{"n_layer": 8, "d_model": 512, "n_head": 8, "n_kv_head": 4, "head_dim": 64, "d_mlp": 1344, "vocab_size": 8890, "activation": "swiglu", "norm": "rmsnorm", "norm_place": "pre", "norm_eps": 1e-05, "positions": "rope", "rope_base": 10000.0, "rope_fraction": 1.0, "qk_norm": true, "attn_scale": 0.125, "bias": "none", "tie_embeddings": false, "parallel_block": false, "init": "normal", "init_std_qkv": 0.0294, "init_std_o": 0.0365, "init_std_up": 0.0421, "init_std_down": 0.0421, "optimizer": "adam_hyperball", "lr": 0.0086, "beta1": 0.9, "weight_decay": 0.0, "lr_head": 0.00606, "warmup_steps": 174, "schedule": "wsd", "decay_fraction": 1.0, "decay_shape": "linear", "final_lr_fraction": 0.0, "batch_tokens": 131072, "seq_len": 1024, "doc_mask": false, "train_tokens": 1045000000, "steps": 7973, "dataset": "wikipedia_en"}
Each number is 50 + 10 x the weight over its row's rms, rounded and kept within 0 to 99. Layers, rows and columns count from 0. The size before them is the row's rms in percent of the matrix's.

# layer 4 MLP gate, 1344x512, rms 0.0412, rows 370-388, columns 384-511
104:31 34 53 56 55 35 42 60 46 46 59 37 54 38 46 57 54 38 72 40 48 51 44 62 50 63 43 55 37 53 36 50 66 47 28 63 46 49 52 47 37 47 30 59 65 30 29 61 56 47 53 52 42 50 51 55 39 47 64 58 51 42 57 29 40 55 56 59 63 44 64 44 57 44 57 60 50 39 50 58 46 54 69 41 38 48 43 68 62 46 67 56 55 35 44 49 43 65 50 52 53 52 50 62 40 65 39 58 57 40 49 55 56 66 45 54 46 60 48 59 48 53 40 42 44 47 49 52
100:49 48 52 39 49 37 48 55 24 42 37 22 55 53 54 38 48 26 43 44 74 53 39 40 32 57 43 57 40 38 68 62 59 45 52 63 66 39 50 54 65 52 37 44 48 44 41 46 52 55 44 33 43 39 64 54 58 65 38 62 64 76 78 60 49 47 43 57 56 56 46 56 47 40 52 42 50 60 54 32 46 63 64 58 61 33 66 61 48 48 41 45 47 55 37 64 54 42 42 53 50 52 55 70 42 34 38 44 43 56 77 61 42 53 57 62 53 52 51 49 47 45 53 50 47 58 50 54
095:64 54 51 52 57 36 17 68 36 60 51 45 54 61 50 44 67 50 54 54 45 55 49 39 50 51 61 71 42 70 52 45 53 65 67 60 40 51 53 49 52 45 66 65 67 42 50 52 49 48 45 41 39 44 33 60 42 62 49 54 47 48 39 61 64 61 45 49 51 43 35 60 51 50 43 52 40 41 40 53 49 67 64 55 72 42 46 56 47 48 26 61 50 59 65 57 57 47 45 64 71 59 50 60 55 45 36 61 64 58 58 50 63 46 49 58 56 63 36 44 57 48 47 34 56 57 58 66
097:44 63 74 61 59 67 53 47 56 55 57 77 39 47 63 61 51 68 47 64 56 40 59 43 59 41 49 63 39 44 54 58 56 73 43 46 56 42 47 61 50 37 56 49 51 48 23 52 43 46 51 42 60 41 54 74 48 50 62 52 37 49 56 46 42 58 69 44 70 58 57 29 61 38 52 54 50 52 49 45 23 65 38 54 45 50 49 41 60 48 32 48 48 59 56 45 45 54 52 62 60 53 47 55 50 59 52 40 40 51 41 41 53 51 48 43 23 46 48 31 45 52 53 68 44 61 63 54
099:64 36 35 27 53 42 62 50 58 42 45 44 49 34 41 47 54 45 63 45 46 32 67 51 31 70 62 53 66 55 34 42 47 40 40 49 56 63 75 60 52 42 40 51 51 53 65 51 46 38 48 37 29 32 51 58 66 44 53 68 48 58 32 71 45 42 47 50 43 36 59 45 47 44 52 35 58 47 53 38 52 59 43 33 54 48 48 45 32 56 60 59 46 56 38 49 43 38 38 62 50 55 23 59 54 54 47 61 56 37 57 56 34 62 49 50 48 56 44 46 44 66 47 54 57 57 56 56
100:50 63 46 38 53 59 63 55 55 52 50 56 49 67 57 30 51 38 45 52 62 47 60 55 50 60 60 55 31 52 53 50 46 53 46 49 47 48 57 44 46 47 63 53 59 38 38 62 52 55 53 57 51 61 50 40 56 60 46 44 63 44 58 49 53 56 39 51 46 53 40 37 51 48 52 48 52 32 45 48 62 50 45 37 46 52 44 56 46 38 50 56 47 45 37 52 55 57 77 38 32 47 49 47 57 43 50 53 56 51 39 45 39 67 37 49 42 43 44 53 50 53 49 49 63 64 37 58
090:49 42 45 44 45 31 44 47 50 49 43 47 58 43 44 58 51 48 50 40 56 55 48 52 47 57 54 65 52 55 54 32 83 62 50 48 46 23 42 31 47 47 42 46 41 63 52 55 38 53 40 63 72 44 53 53 37 40 74 65 54 56 55 37 50 41 51 48 33 47 43 28 57 43 53 63 63 54 60 38 70 51 50 42 50 50 34 44 54 38 46 54 73 34 35 63 47 40 57 60 35 53 59 49 39 58 54 35 58 49 48 42 32 50 63 49 45 53 56 64 54 49 42 58 51 37 48 59
105:30 56 50 55 45 55 59 51 67 47 55 45 40 36 25 50 47 74 45 42 54 38 45 64 59 60 54 41 35 62 50 50 52 58 51 62 67 56 54 48 59 63 43 64 53 51 53 63 34 49 59 41 38 48 43 78 49 36 43 64 47 41 40 27 47 79 62 25 66 56 54 31 59 55 48 54 40 37 47 66 41 39 44 45 65 39 41 56 53 66 55 55 49 52 72 31 42 48 38 47 40 45 53 33 47 37 44 59 64 48 52 52 57 64 69 38 47 58 24 62 44 46 40 48 38 37 38 56
108:48 52 33 42 46 39 40 57 50 47 48 64 66 45 44 36 76 49 53 44 41 55 55 43 44 55 34 43 46 48 33 71 45 47 52 50 49 50 46 54 37 40 46 55 37 54 50 53 41 66 49 56 33 45 52 53 52 56 35 62 53 36 54 56 40 52 44 22 49 50 43 51 51 49 49 53 53 54 41 40 60 45 54 71 59 38 33 59 52 38 40 37 37 39 55 58 41 54 45 62 32 42 53 56 54 43 41 45 47 57 78 54 44 50 47 52 45 53 48 46 57 54 46 46 58 61 31 47
106:54 51 54 50 66 58 53 52 53 47 61 37 45 54 45 62 51 39 52 42 57 47 46 41 56 41 62 56 30 45 46 37 33 50 33 64 62 64 57 60 44 51 52 62 63 33 46 45 45 55 36 60 80 44 44 47 34 56 58 56 62 54 46 49 57 87 64 44 57 45 53 48 47 68 53 22 52 28 57 56 59 64 53 35 61 53 50 61 49 56 41 57 40 58 43 51 55 53 49 43 42 46 49 46 40 61 48 43 50 58 52 50 56 60 54 36 48 45 45 50 54 38 41 39 46 35 45 57
088:62 54 39 60 43 59 50 71 59 54 28 65 40 47 52 62 53 44 47 63 58 55 55 61 54 49 68 67 39 60 60 66 59 41 68 69 38 29 53 47 49 48 39 36 59 40 57 49 47 53 43 41 34 32 58 59 41 60 43 68 64 43 48 48 37 62 61 48 60 56 60 49 28 58 58 55 24 47 53 57 44 32 36 43 51 39 53 56 50 29 41 45 60 38 44 75 36 50 52 45 55 63 52 58 49 58 42 53 50 52 68 50 49 53 41 44 65 36 58 46 58 56 50 45 49 64 41 55
096:39 47 51 51 67 53 50 66 36 58 52 52 63 47 41 51 55 56 46 41 37 41 50 46 60 62 55 45 45 43 59 41 62 80 53 45 51 27 32 52 66 36 56 54 58 50 39 60 54 62 55 49 55 49 46 59 53 53 27 53 48 57 47 58 54 51 52 59 51 59 59 42 55 52 42 48 50 45 52 46 54 26 54 60 37 69 53 32 74 29 54 31 61 53 62 53 49 60 55 47 56 55 68 38 46 76 49 54 41 58 43 35 45 64 53 59 55 53 53 49 49 48 50 43 59 37 39 69
102:54 44 41 69 72 49 42 49 50 48 39 44 53 60 59 51 46 40 44 65 47 68 46 67 39 65 43 59 29 35 59 53 51 54 74 53 55 44 55 60 41 47 48 45 73 32 56 38 54 60 38 35 27 39 57 52 43 55 28 34 38 63 38 46 34 50 53 46 51 43 34 48 32 48 41 63 39 52 52 52 56 52 50 57 43 44 63 56 57 27 34 30 49 41 62 51 46 53 42 65 61 58 33 60 62 63 41 59 31 50 55 52 33 44 51 52 51 48 57 45 48 58 55 51 33 41 53 43
093:56 40 52 36 49 33 37 48 34 54 46 48 57 29 56 39 56 44 52 47 51 48 40 52 65 63 48 45 53 30 58 67 34 50 46 50 42 68 73 69 52 72 42 56 78 43 44 50 51 51 61 45 23 42 45 62 63 40 57 65 47 55 50 49 52 53 55 43 51 49 57 35 40 40 59 50 38 39 47 65 45 63 47 50 62 47 21 57 44 51 48 62 47 47 48 44 49 54 54 45 42 54 40 50 54 48 46 50 63 44 67 33 54 45 45 39 56 51 54 52 46 57 44 55 42 57 55 55
090:53 47 44 56 49 47 33 41 50 41 42 50 48 55 45 53 38 59 59 57 41 56 57 53 62 40 48 59 56 46 58 50 62 55 57 47 48 52 39 52 45 59 29 60 53 31 53 63 49 61 43 57 35 38 62 45 45 69 43 53 45 50 59 34 57 39 42 56 67 68 35 54 45 43 47 37 42 57 58 55 56 56 58 51 53 48 46 53 35 58 66 25 63 35 42 55 45 54 47 53 53 50 49 58 43 55 57 63 33 65 60 46 39 56 45 58 38 38 58 50 40 65 38 45 42 48 39 52
088:52 51 43 44 49 43 67 59 54 36 37 59 48 50 65 46 63 48 53 64 52 53 67 62 45 59 56 47 50 47 63 50 58 50 54 50 56 46 60 55 51 46 50 42 49 56 52 50 58 38 36 53 44 24 55 74 51 50 35 56 52 47 42 44 37 42 57 54 52 42 51 34 55 42 50 58 54 43 52 45 18 53 30 48 61 52 46 50 32 39 21 55 56 64 42 51 30 43 63 55 35 36 59 63 56 43 50 42 55 49 70 55 45 46 51 52 82 53 59 58 60 57 48 45 54 38 39 51
091:54 50 59 72 54 38 45 49 48 41 43 48 56 46 36 86 32 54 52 61 45 55 70 67 45 56 53 48 55 55 43 62 45 48 62 46 52 65 69 68 40 50 27 46 46 43 33 56 53 59 26 49 48 36 51 51 54 46 47 42 52 48 39 30 66 44 32 42 62 46 52 32 40 59 53 29 46 53 38 65 51 45 63 47 29 49 44 58 46 50 54 51 30 58 46 38 63 64 47 46 51 65 50 41 46 51 55 48 45 57 58 46 63 44 74 55 49 50 62 45 52 53 44 54 60 63 47 39
100:51 39 39 37 64 53 49 57 43 40 40 47 67 40 30 59 46 52 47 49 47 53 53 46 45 63 70 40 32 57 41 39 43 50 64 49 34 47 39 33 51 31 57 50 54 57 38 47 49 57 55 66 43 51 37 54 58 58 35 60 55 40 47 42 52 55 46 57 60 49 44 61 65 43 51 35 63 25 39 42 54 51 47 40 74 67 50 47 48 50 57 46 39 50 55 71 59 52 42 45 53 55 54 51 43 56 32 52 55 60 38 60 49 52 45 43 61 67 44 36 40 62 61 41 50 52 35 49
097:37 36 47 60 42 60 48 59 36 44 43 50 56 44 65 44 57 26 51 64 48 73 55 50 43 54 48 51 51 53 65 47 55 39 57 61 53 38 37 54 45 45 32 38 58 79 41 66 51 40 55 33 43 40 55 30 63 61 44 55 49 61 54 44 48 61 43 43 34 32 62 45 42 55 55 39 70 51 47 50 57 37 57 58 37 67 35 30 49 41 56 46 61 49 45 54 50 64 46 41 30 58 60 65 40 33 47 47 49 43 49 38 39 70 51 46 42 60 58 48 39 44 43 42 47 55 50 51
# layer 4 MLP up, 1344x512, rms 0.0429, rows 370-387, columns 384-511
099:41 49 48 54 52 59 55 62 47 60 29 40 56 56 73 47 61 46 64 58 43 47 55 68 37 51 60 53 38 35 57 42 42 56 53 51 64 38 53 28 44 35 51 49 56 57 59 54 54 45 34 34 51 50 55 44 65 59 52 39 73 45 48 31 42 40 46 28 49 41 36 61 58 54 49 51 55 30 44 32 48 47 42 50 48 39 50 56 57 60 65 54 43 63 36 46 57 64 58 27 39 64 57 70 49 72 55 48 67 64 44 47 32 50 50 36 57 57 53 36 41 78 54 43 58 60 39 60
102:56 43 40 58 49 47 56 47 49 63 38 40 33 37 27 75 54 52 45 60 64 48 71 40 54 31 38 43 47 57 60 59 67 75 45 43 69 42 63 40 72 31 58 55 35 56 55 41 61 46 48 14 48 50 37 46 45 47 42 55 43 47 40 46 52 50 48 34 51 52 52 60 60 29 65 50 42 43 45 50 34 54 58 63 46 39 56 60 59 52 59 56 52 64 70 54 43 30 58 59 66 52 53 36 47 41 37 38 32 51 67 75 41 53 41 52 57 43 56 54 32 39 59 46 54 49 50 52
093:55 33 56 46 40 50 49 54 56 40 41 42 50 57 56 43 41 38 34 34 61 74 48 55 62 48 46 41 35 31 58 42 43 48 51 45 42 60 54 46 43 28 38 39 47 57 46 67 62 38 45 45 65 63 67 40 68 47 48 45 40 53 58 47 57 45 54 32 59 67 59 47 45 39 42 39 48 44 59 53 34 45 40 60 37 37 55 36 55 47 48 47 60 44 37 51 34 57 61 40 48 39 56 34 32 44 50 53 39 42 63 35 43 43 54 57 44 63 44 49 41 58 34 49 39 53 27 38
099:46 62 34 70 48 54 50 54 43 34 38 44 43 47 60 41 49 49 72 54 34 59 59 30 46 64 43 48 50 40 58 42 49 51 53 44 44 48 55 56 48 69 50 61 51 47 44 47 57 47 55 31 44 76 50 47 63 31 45 55 35 56 54 44 65 38 79 46 32 43 46 72 76 31 39 60 56 49 42 50 65 50 47 67 50 57 26 48 39 58 57 48 42 46 55 44 40 37 52 47 49 42 47 67 59 36 44 50 52 50 52 63 30 35 40 70 48 33 59 60 41 34 40 61 55 60 36 41
093:47 54 59 45 61 29 41 69 59 40 54 46 29 27 43 33 35 43 70 55 57 40 48 34 49 36 58 35 43 57 61 39 52 53 54 51 59 56 54 47 51 42 70 50 48 51 37 43 42 64 54 59 43 50 52 49 70 55 38 64 61 43 47 50 58 44 64 56 36 52 67 39 47 57 39 40 53 77 43 55 55 55 56 49 51 40 64 43 38 41 54 58 42 52 61 42 70 50 45 49 56 52 53 30 50 51 53 46 56 52 52 30 75 56 45 48 41 50 48 38 53 38 57 39 48 44 56 39
097:44 37 63 57 49 57 62 48 46 54 57 46 48 65 45 68 48 40 68 52 69 47 45 56 44 38 50 49 52 77 56 57 54 42 46 47 57 63 47 63 51 50 44 49 44 46 38 65 56 70 36 53 57 60 56 54 42 55 44 36 67 59 62 48 55 71 56 56 51 50 54 37 63 65 59 47 61 41 45 61 59 55 41 55 47 37 65 53 57 38 49 50 57 53 44 52 38 56 70 56 51 54 45 36 52 61 45 57 33 41 48 55 51 51 49 50 50 49 44 46 42 59 41 63 40 58 62 33
088:47 56 54 48 32 53 53 45 55 34 44 61 61 48 39 44 53 61 38 44 56 60 54 49 64 39 52 37 46 43 35 54 61 60 66 63 42 41 53 51 47 42 57 53 54 46 73 53 53 46 54 55 43 48 44 55 45 44 39 60 63 47 46 58 53 35 43 39 54 48 47 60 48 54 50 38 54 43 47 39 56 39 53 53 49 52 39 55 54 44 43 62 42 44 47 44 41 67 35 46 43 39 58 40 34 41 47 76 53 47 58 50 57 48 39 51 59 43 38 61 48 48 55 29 47 50 42 43
111:71 55 53 69 47 45 44 45 56 52 53 59 54 62 35 47 52 42 58 44 42 52 54 31 49 56 68 64 59 53 58 52 24 54 44 58 50 64 47 48 49 42 58 34 62 38 42 36 36 39 51 62 34 50 27 50 54 56 45 40 62 47 65 42 63 50 58 52 67 35 44 52 73 51 50 40 55 38 54 55 54 73 52 68 56 60 50 65 69 62 54 49 52 46 50 57 59 68 52 52 51 64 58 56 30 47 46 50 57 43 41 60 51 51 38 44 53 45 38 56 58 58 49 48 32 59 45 44
106:50 58 56 27 43 48 58 37 70 61 49 60 69 50 51 53 53 59 38 59 59 50 48 51 40 56 50 47 48 70 57 70 53 36 50 58 57 39 33 45 56 56 16 35 40 62 62 58 47 50 53 59 39 39 57 46 48 48 34 50 60 50 55 47 48 65 32 68 52 37 55 54 45 55 41 57 28 61 60 44 57 53 43 50 58 35 24 49 48 51 58 56 56 49 53 62 32 52 51 47 51 42 37 53 75 44 53 55 57 55 40 46 50 26 33 59 42 60 20 51 46 48 61 57 72 57 47 42
104:48 55 60 52 56 74 41 44 39 41 42 54 36 45 31 51 41 51 51 56 41 39 63 62 56 35 51 50 42 31 51 36 37 59 57 49 63 49 68 48 47 52 60 27 55 51 33 46 60 77 44 42 38 45 40 49 38 43 51 48 47 60 52 41 66 62 55 58 57 37 58 50 65 52 48 49 44 43 39 56 41 65 57 50 38 43 58 26 72 68 55 45 48 64 62 43 47 59 41 39 49 60 43 43 77 63 49 54 61 44 42 53 49 27 30 58 34 58 63 40 53 62 42 46 48 48 57 47
091:35 62 56 59 65 54 59 49 56 38 40 50 66 56 48 43 63 51 42 50 60 48 62 45 37 69 57 47 44 47 45 62 63 65 43 44 63 59 51 47 43 58 45 42 34 46 35 60 58 64 58 63 67 51 51 62 45 56 53 29 30 54 41 36 54 45 55 45 41 60 33 41 54 52 54 47 56 47 43 39 64 63 48 64 51 60 38 49 41 61 46 55 45 65 52 48 53 39 57 35 54 50 45 53 55 55 47 60 62 51 50 45 50 37 57 60 55 59 34 40 60 65 58 49 48 28 61 35
099:55 47 50 47 56 48 32 68 44 56 29 40 39 56 43 53 49 37 55 61 59 45 55 39 62 35 62 44 46 37 65 45 46 33 51 45 38 45 44 44 44 43 47 46 51 56 63 37 57 50 45 54 63 63 59 48 64 48 51 52 62 66 64 38 57 52 50 35 44 51 64 56 63 59 52 43 41 52 43 45 40 33 44 63 52 42 61 46 50 54 57 47 60 46 71 49 44 40 62 43 56 34 46 45 59 48 58 46 43 55 43 45 36 45 47 53 54 64 60 51 44 46 64 41 56 54 46 47
100:49 40 42 59 53 51 44 51 60 48 50 42 57 43 46 65 47 57 54 66 52 59 47 45 46 50 60 55 53 53 59 57 45 58 44 51 55 68 49 53 53 51 29 55 53 40 77 39 46 43 41 65 52 49 48 47 46 40 54 48 57 42 32 52 49 65 60 52 65 62 40 41 41 43 50 53 48 37 70 50 55 64 52 47 38 61 53 53 34 41 47 53 51 57 55 50 63 54 39 52 45 40 46 59 49 63 37 52 50 51 57 52 43 36 42 48 53 37 36 57 47 60 46 37 50 47 33 37
098:44 41 42 31 39 54 60 55 43 58 57 48 35 51 59 42 77 57 47 29 26 54 46 48 57 63 50 65 45 56 36 43 40 28 42 47 48 50 32 53 73 47 56 62 50 28 46 48 58 49 56 59 41 40 53 54 54 59 37 59 45 52 33 64 53 60 57 60 40 55 63 61 31 61 60 41 51 69 58 44 52 52 52 41 49 54 39 45 50 54 36 52 35 55 38 58 28 49 53 44 51 56 48 40 44 57 49 59 76 48 44 48 56 43 29 51 59 56 50 29 49 61 46 33 54 49 39 51
086:69 64 44 47 36 38 74 62 51 42 55 58 67 46 38 49 66 57 48 60 57 44 59 45 36 57 51 47 56 54 42 56 33 50 40 41 62 56 63 54 50 55 60 56 43 57 51 55 28 42 68 37 47 38 47 61 47 60 49 54 51 45 42 57 42 68 46 61 68 37 65 39 44 38 68 59 49 44 60 48 43 58 48 55 41 52 46 56 39 62 53 58 34 46 54 48 47 56 34 67 54 57 41 57 40 38 49 54 54 50 46 59 46 46 39 53 36 47 40 56 61 53 27 50 31 51 47 52
096:51 41 43 42 64 59 44 49 46 61 46 46 50 43 63 48 54 39 40 49 53 28 48 54 46 38 43 68 34 53 56 61 59 38 52 64 40 46 60 43 50 56 44 46 49 49 59 40 50 49 57 51 59 64 41 50 35 46 58 49 39 64 50 38 44 71 70 47 57 54 60 36 53 62 50 57 62 47 60 62 58 45 50 32 55 42 56 28 55 54 50 52 42 48 69 43 55 49 62 58 52 75 67 34 48 49 25 43 45 59 57 54 46 55 44 67 27 41 36 48 42 42 40 43 47 37 57 57
084:42 61 53 49 42 59 41 39 44 54 40 49 37 37 61 48 59 40 43 60 31 37 45 52 46 64 65 50 44 60 41 34 43 46 46 47 41 47 59 44 60 62 69 45 41 45 64 43 56 53 64 37 48 46 60 46 62 53 56 54 51 56 42 47 63 44 52 37 30 44 65 73 49 46 66 53 47 48 50 44 39 42 61 45 41 53 30 53 69 51 64 45 53 57 63 39 59 44 27 72 54 43 17 63 40 55 44 46 50 58 30 45 37 77 42 65 34 60 22 53 53 50 56 56 47 74 31 51
101:55 50 60 44 50 45 45 48 43 35 58 41 43 45 52 34 48 42 59 40 60 61 48 47 58 41 30 60 55 49 48 44 51 45 55 56 49 50 47 41 58 47 51 46 52 60 57 34 74 43 41 41 66 50 56 54 42 57 48 44 50 59 45 53 45 72 60 39 40 42 70 43 55 56 59 32 58 33 50 61 51 47 49 53 51 42 64 31 69 58 49 48 47 51 59 48 50 57 77 53 49 58 41 42 61 50 44 46 58 39 32 58 51 48 54 44 49 44 52 61 50 58 53 42 49 43 43 61
# layer 4 MLP down (transposed), 1344x512, rms 0.0421, rows 370-387, columns 384-511
100:45 58 37 50 45 36 56 44 46 55 65 60 50 43 18 47 53 59 38 37 44 32 48 38 56 73 60 54 47 51 47 58 67 59 50 57 47 49 39 43 52 54 60 70 33 51 63 74 52 42 54 52 63 47 57 57 46 47 51 33 43 43 32 40 43 47 48 57 46 65 49 51 57 45 54 63 60 45 36 64 61 61 45 45 62 66 50 55 56 37 50 62 41 60 62 50 64 30 55 68 48 49 48 33 62 49 38 44 41 53 42 57 45 55 45 50 56 54 32 68 53 52 44 56 56 59 51 39
101:30 45 62 54 79 46 53 43 51 50 46 55 58 61 60 45 54 31 51 47 57 72 46 70 42 53 32 41 57 44 54 40 34 45 64 37 52 43 74 58 55 67 57 45 66 40 61 58 56 60 43 52 33 50 55 54 60 56 38 45 54 40 60 52 60 38 53 60 43 57 50 61 50 47 26 70 52 53 51 41 48 48 34 60 46 31 48 44 46 57 46 59 57 56 48 54 59 39 39 42 34 54 58 54 51 66 51 35 41 69 44 24 55 38 36 48 52 39 39 56 33 47 58 49 53 51 56 49
094:83 55 48 39 42 53 55 56 36 54 48 51 63 57 57 55 55 75 63 52 34 58 46 35 48 53 54 51 40 63 42 42 59 41 43 36 31 28 62 61 53 63 71 51 50 43 55 52 46 62 47 49 46 29 34 46 50 57 58 56 38 47 55 42 62 58 54 49 59 53 65 49 64 51 48 49 31 34 46 60 62 78 55 55 48 59 57 59 60 34 39 58 48 43 52 65 47 46 54 44 77 57 51 74 46 61 24 45 67 45 44 49 53 59 40 67 51 46 34 37 61 49 60 47 61 43 52 67
099:41 53 60 60 45 41 54 48 51 56 56 53 36 48 50 42 44 64 42 64 64 52 57 48 60 50 68 48 58 50 44 60 62 48 65 60 32 56 68 56 40 42 48 47 42 49 53 57 73 58 64 50 48 62 39 51 56 52 44 38 53 61 64 43 32 53 55 38 61 55 63 52 40 46 63 57 45 55 60 53 46 53 65 64 59 55 73 50 49 56 45 61 47 45 48 34 55 41 41 55 46 49 55 33 49 57 24 39 34 58 55 39 67 31 55 38 38 48 47 62 61 62 62 52 38 34 55 44
095:43 51 32 50 66 57 58 53 40 14 41 41 58 73 58 56 69 54 37 42 48 54 49 40 54 53 52 58 44 46 42 65 45 57 60 40 40 57 55 39 48 37 33 46 61 49 52 38 60 49 56 52 38 66 55 44 45 37 59 50 52 41 49 48 40 43 50 46 62 52 46 64 52 50 76 51 49 38 46 39 49 39 56 52 45 52 27 49 58 42 36 45 59 39 59 70 47 46 31 57 46 62 56 69 42 54 61 56 53 58 41 56 47 51 28 56 41 60 43 37 53 63 49 50 64 51 59 37
098:33 56 55 70 43 54 45 40 56 56 33 51 53 29 67 46 44 58 41 41 33 50 60 59 40 52 50 44 54 58 52 51 68 41 63 61 43 31 39 60 51 52 42 54 55 43 46 38 54 58 38 42 46 48 44 34 49 46 46 59 51 52 52 46 51 35 55 55 43 57 47 53 55 47 63 46 43 59 49 58 34 44 57 49 36 57 73 51 70 58 38 65 59 50 45 56 64 46 40 46 39 59 66 60 69 50 29 54 54 48 42 41 43 39 32 51 57 58 57 44 50 53 64 42 43 36 51 59
089:46 65 43 50 48 40 40 64 44 63 61 52 65 45 58 46 48 50 48 60 49 43 50 45 27 49 52 56 51 40 62 44 49 51 70 52 61 73 58 37 42 40 52 43 48 60 54 65 42 37 50 41 67 56 43 48 38 59 58 53 59 35 60 56 53 55 54 43 65 63 44 55 52 57 37 58 51 50 56 58 56 52 59 46 42 58 40 35 49 58 67 55 53 53 49 66 52 38 65 50 59 47 56 56 48 54 71 27 44 59 38 54 36 42 56 48 40 55 50 35 40 70 56 51 46 45 49 63
108:52 35 48 73 42 55 51 52 57 37 20 62 53 62 63 54 45 57 44 47 35 43 48 65 50 61 60 47 44 48 44 58 33 64 44 38 42 51 42 38 53 45 46 29 54 89 39 43 65 53 43 55 37 48 60 62 66 43 52 50 52 51 50 47 56 50 62 60 87 51 36 60 54 57 49 60 67 54 68 59 40 56 57 35 60 46 48 59 49 56 56 53 45 35 55 53 45 63 47 44 54 58 64 39 52 37 42 63 48 55 41 57 53 51 45 41 37 46 62 61 62 50 56 53 36 73 46 61
108:54 51 60 58 51 57 56 53 31 50 40 58 41 56 37 70 51 60 51 65 61 50 67 65 41 53 64 50 57 42 49 49 56 36 70 48 48 55 35 51 48 51 45 56 75 49 37 27 66 57 42 60 64 44 55 47 45 44 53 51 42 40 51 59 50 60 57 44 54 47 52 66 51 66 39 48 57 51 68 57 31 61 65 61 43 54 57 34 36 62 43 60 60 53 57 38 51 54 29 49 49 21 59 70 32 41 58 47 60 57 37 59 46 50 74 43 63 55 58 60 57 62 51 58 45 58 57 38
106:47 44 50 58 37 56 61 39 44 35 50 44 42 51 61 56 40 59 59 49 39 46 35 37 64 61 55 40 55 57 52 42 51 34 56 54 48 47 65 47 40 52 44 61 37 56 52 65 53 60 52 49 44 50 37 43 38 34 39 37 61 58 45 62 67 46 59 42 32 56 54 51 40 73 49 31 43 58 42 52 75 61 49 53 42 39 61 56 53 31 51 52 60 43 50 55 54 50 20 47 47 59 46 50 44 55 31 39 62 47 31 40 36 73 66 43 57 60 58 40 38 53 47 46 47 50 54 57
090:49 44 37 60 52 57 59 56 64 34 30 54 36 57 58 68 48 36 54 75 58 45 37 54 52 58 56 59 40 44 52 49 57 36 58 38 53 54 43 52 53 38 34 41 53 46 46 37 36 59 36 58 43 41 52 64 48 45 35 35 59 34 51 48 50 48 46 51 63 44 45 44 24 51 66 53 48 49 57 46 36 38 46 42 63 55 39 71 55 41 31 46 56 63 59 48 36 53 54 43 41 58 54 63 51 66 10 60 58 53 55 41 63 50 37 61 61 47 31 52 42 57 51 49 72 46 41 59
097:54 57 65 51 53 51 47 52 44 33 47 63 45 48 65 43 50 44 38 44 39 51 54 62 35 69 30 66 56 61 55 63 39 52 50 50 45 58 46 48 53 54 66 44 54 49 48 46 45 47 59 42 56 53 42 54 65 49 50 76 33 46 62 47 59 59 54 61 60 25 48 33 49 47 49 49 44 54 49 46 40 61 54 39 70 40 52 60 56 43 50 55 40 51 44 44 48 52 66 48 32 53 46 58 52 29 39 38 71 55 52 63 55 48 47 51 55 39 58 46 33 46 57 56 55 32 64 32
101:50 55 43 48 47 47 57 67 52 65 38 56 42 39 47 38 53 27 35 39 48 55 44 40 58 65 35 42 52 55 41 49 54 64 49 42 50 59 47 44 74 36 61 22 71 36 56 56 46 51 46 32 44 26 54 58 37 57 57 72 51 67 45 54 64 48 40 44 51 38 45 37 44 77 41 61 45 58 48 39 41 38 43 58 58 45 41 34 40 50 40 30 59 40 35 57 55 37 49 44 58 43 48 53 56 72 57 54 60 58 44 52 45 51 46 59 52 42 53 53 56 65 68 62 49 34 51 38
099:44 40 65 55 37 45 57 51 50 37 60 50 51 42 47 54 33 46 40 54 63 57 32 50 66 65 40 53 46 47 61 33 36 44 46 47 42 64 52 45 53 43 50 62 71 64 67 40 57 50 55 58 53 57 49 47 27 45 52 58 44 61 44 34 60 62 41 54 52 43 54 50 51 47 57 66 33 74 62 50 43 36 49 31 49 44 41 54 38 35 44 57 38 68 46 53 36 46 54 44 35 69 46 34 50 53 75 60 48 46 20 50 47 47 60 38 39 50 42 35 48 65 43 57 45 62 54 49
089:49 42 51 43 53 42 46 45 45 51 30 59 41 61 46 76 33 39 78 45 58 42 57 53 41 43 33 61 34 48 59 56 65 52 72 53 42 53 37 36 41 48 54 31 44 51 60 44 55 59 57 44 48 53 47 37 67 49 78 39 60 51 36 54 72 33 50 36 29 51 35 53 62 44 41 49 52 54 53 64 42 57 44 32 50 59 32 44 45 36 57 51 62 30 59 52 51 48 58 36 47 65 45 38 67 44 51 55 54 64 49 53 47 51 65 65 58 47 69 55 38 42 53 48 41 51 53 66
082:60 56 50 49 52 38 65 58 49 39 43 54 33 45 63 50 72 41 63 56 66 48 70 60 44 49 58 47 51 52 56 45 53 46 49 46 53 54 53 55 42 53 52 38 49 53 57 41 54 49 37 56 50 41 51 50 43 54 47 57 69 44 45 55 44 41 52 55 45 50 50 33 43 49 39 61 51 41 47 40 33 47 44 38 61 56 45 61 33 47 31 52 54 52 41 41 33 33 52 59 40 46 57 46 53 38 34 42 57 52 70 54 48 43 51 61 76 67 70 47 54 59 41 37 53 50 47 55
084:56 60 50 63 64 49 43 64 52 50 53 36 65 57 52 52 36 76 53 35 57 56 55 54 53 47 51 58 59 38 50 50 57 48 66 41 43 48 58 49 42 37 42 36 41 67 40 54 45 45 42 61 68 64 51 63 64 50 44 24 39 52 61 48 54 50 37 58 65 56 56 43 66 61 45 66 45 67 51 40 47 47 42 65 59 32 53 57 57 51 68 33 35 38 58 53 40 62 54 34 41 47 58 47 37 60 35 45 61 46 49 41 75 47 50 27 56 31 59 41 52 54 55 55 57 46 61 48
103:54 49 63 50 49 32 63 64 59 62 53 54 43 42 43 45 30 53 46 36 40 59 61 52 52 40 47 63 67 44 51 37 54 35 42 50 80 73 41 45 59 36 60 55 61 48 52 62 35 31 51 66 47 51 28 48 66 62 51 54 47 49 57 38 59 42 47 58 69 35 44 40 47 52 39 63 50 63 47 53 49 41 57 54 52 51 65 45 42 55 71 38 40 26 36 48 32 48 54 44 46 66 57 41 59 37 77 33 57 55 64 40 64 43 37 53 47 36 73 28 50 37 46 44 53 38 52 63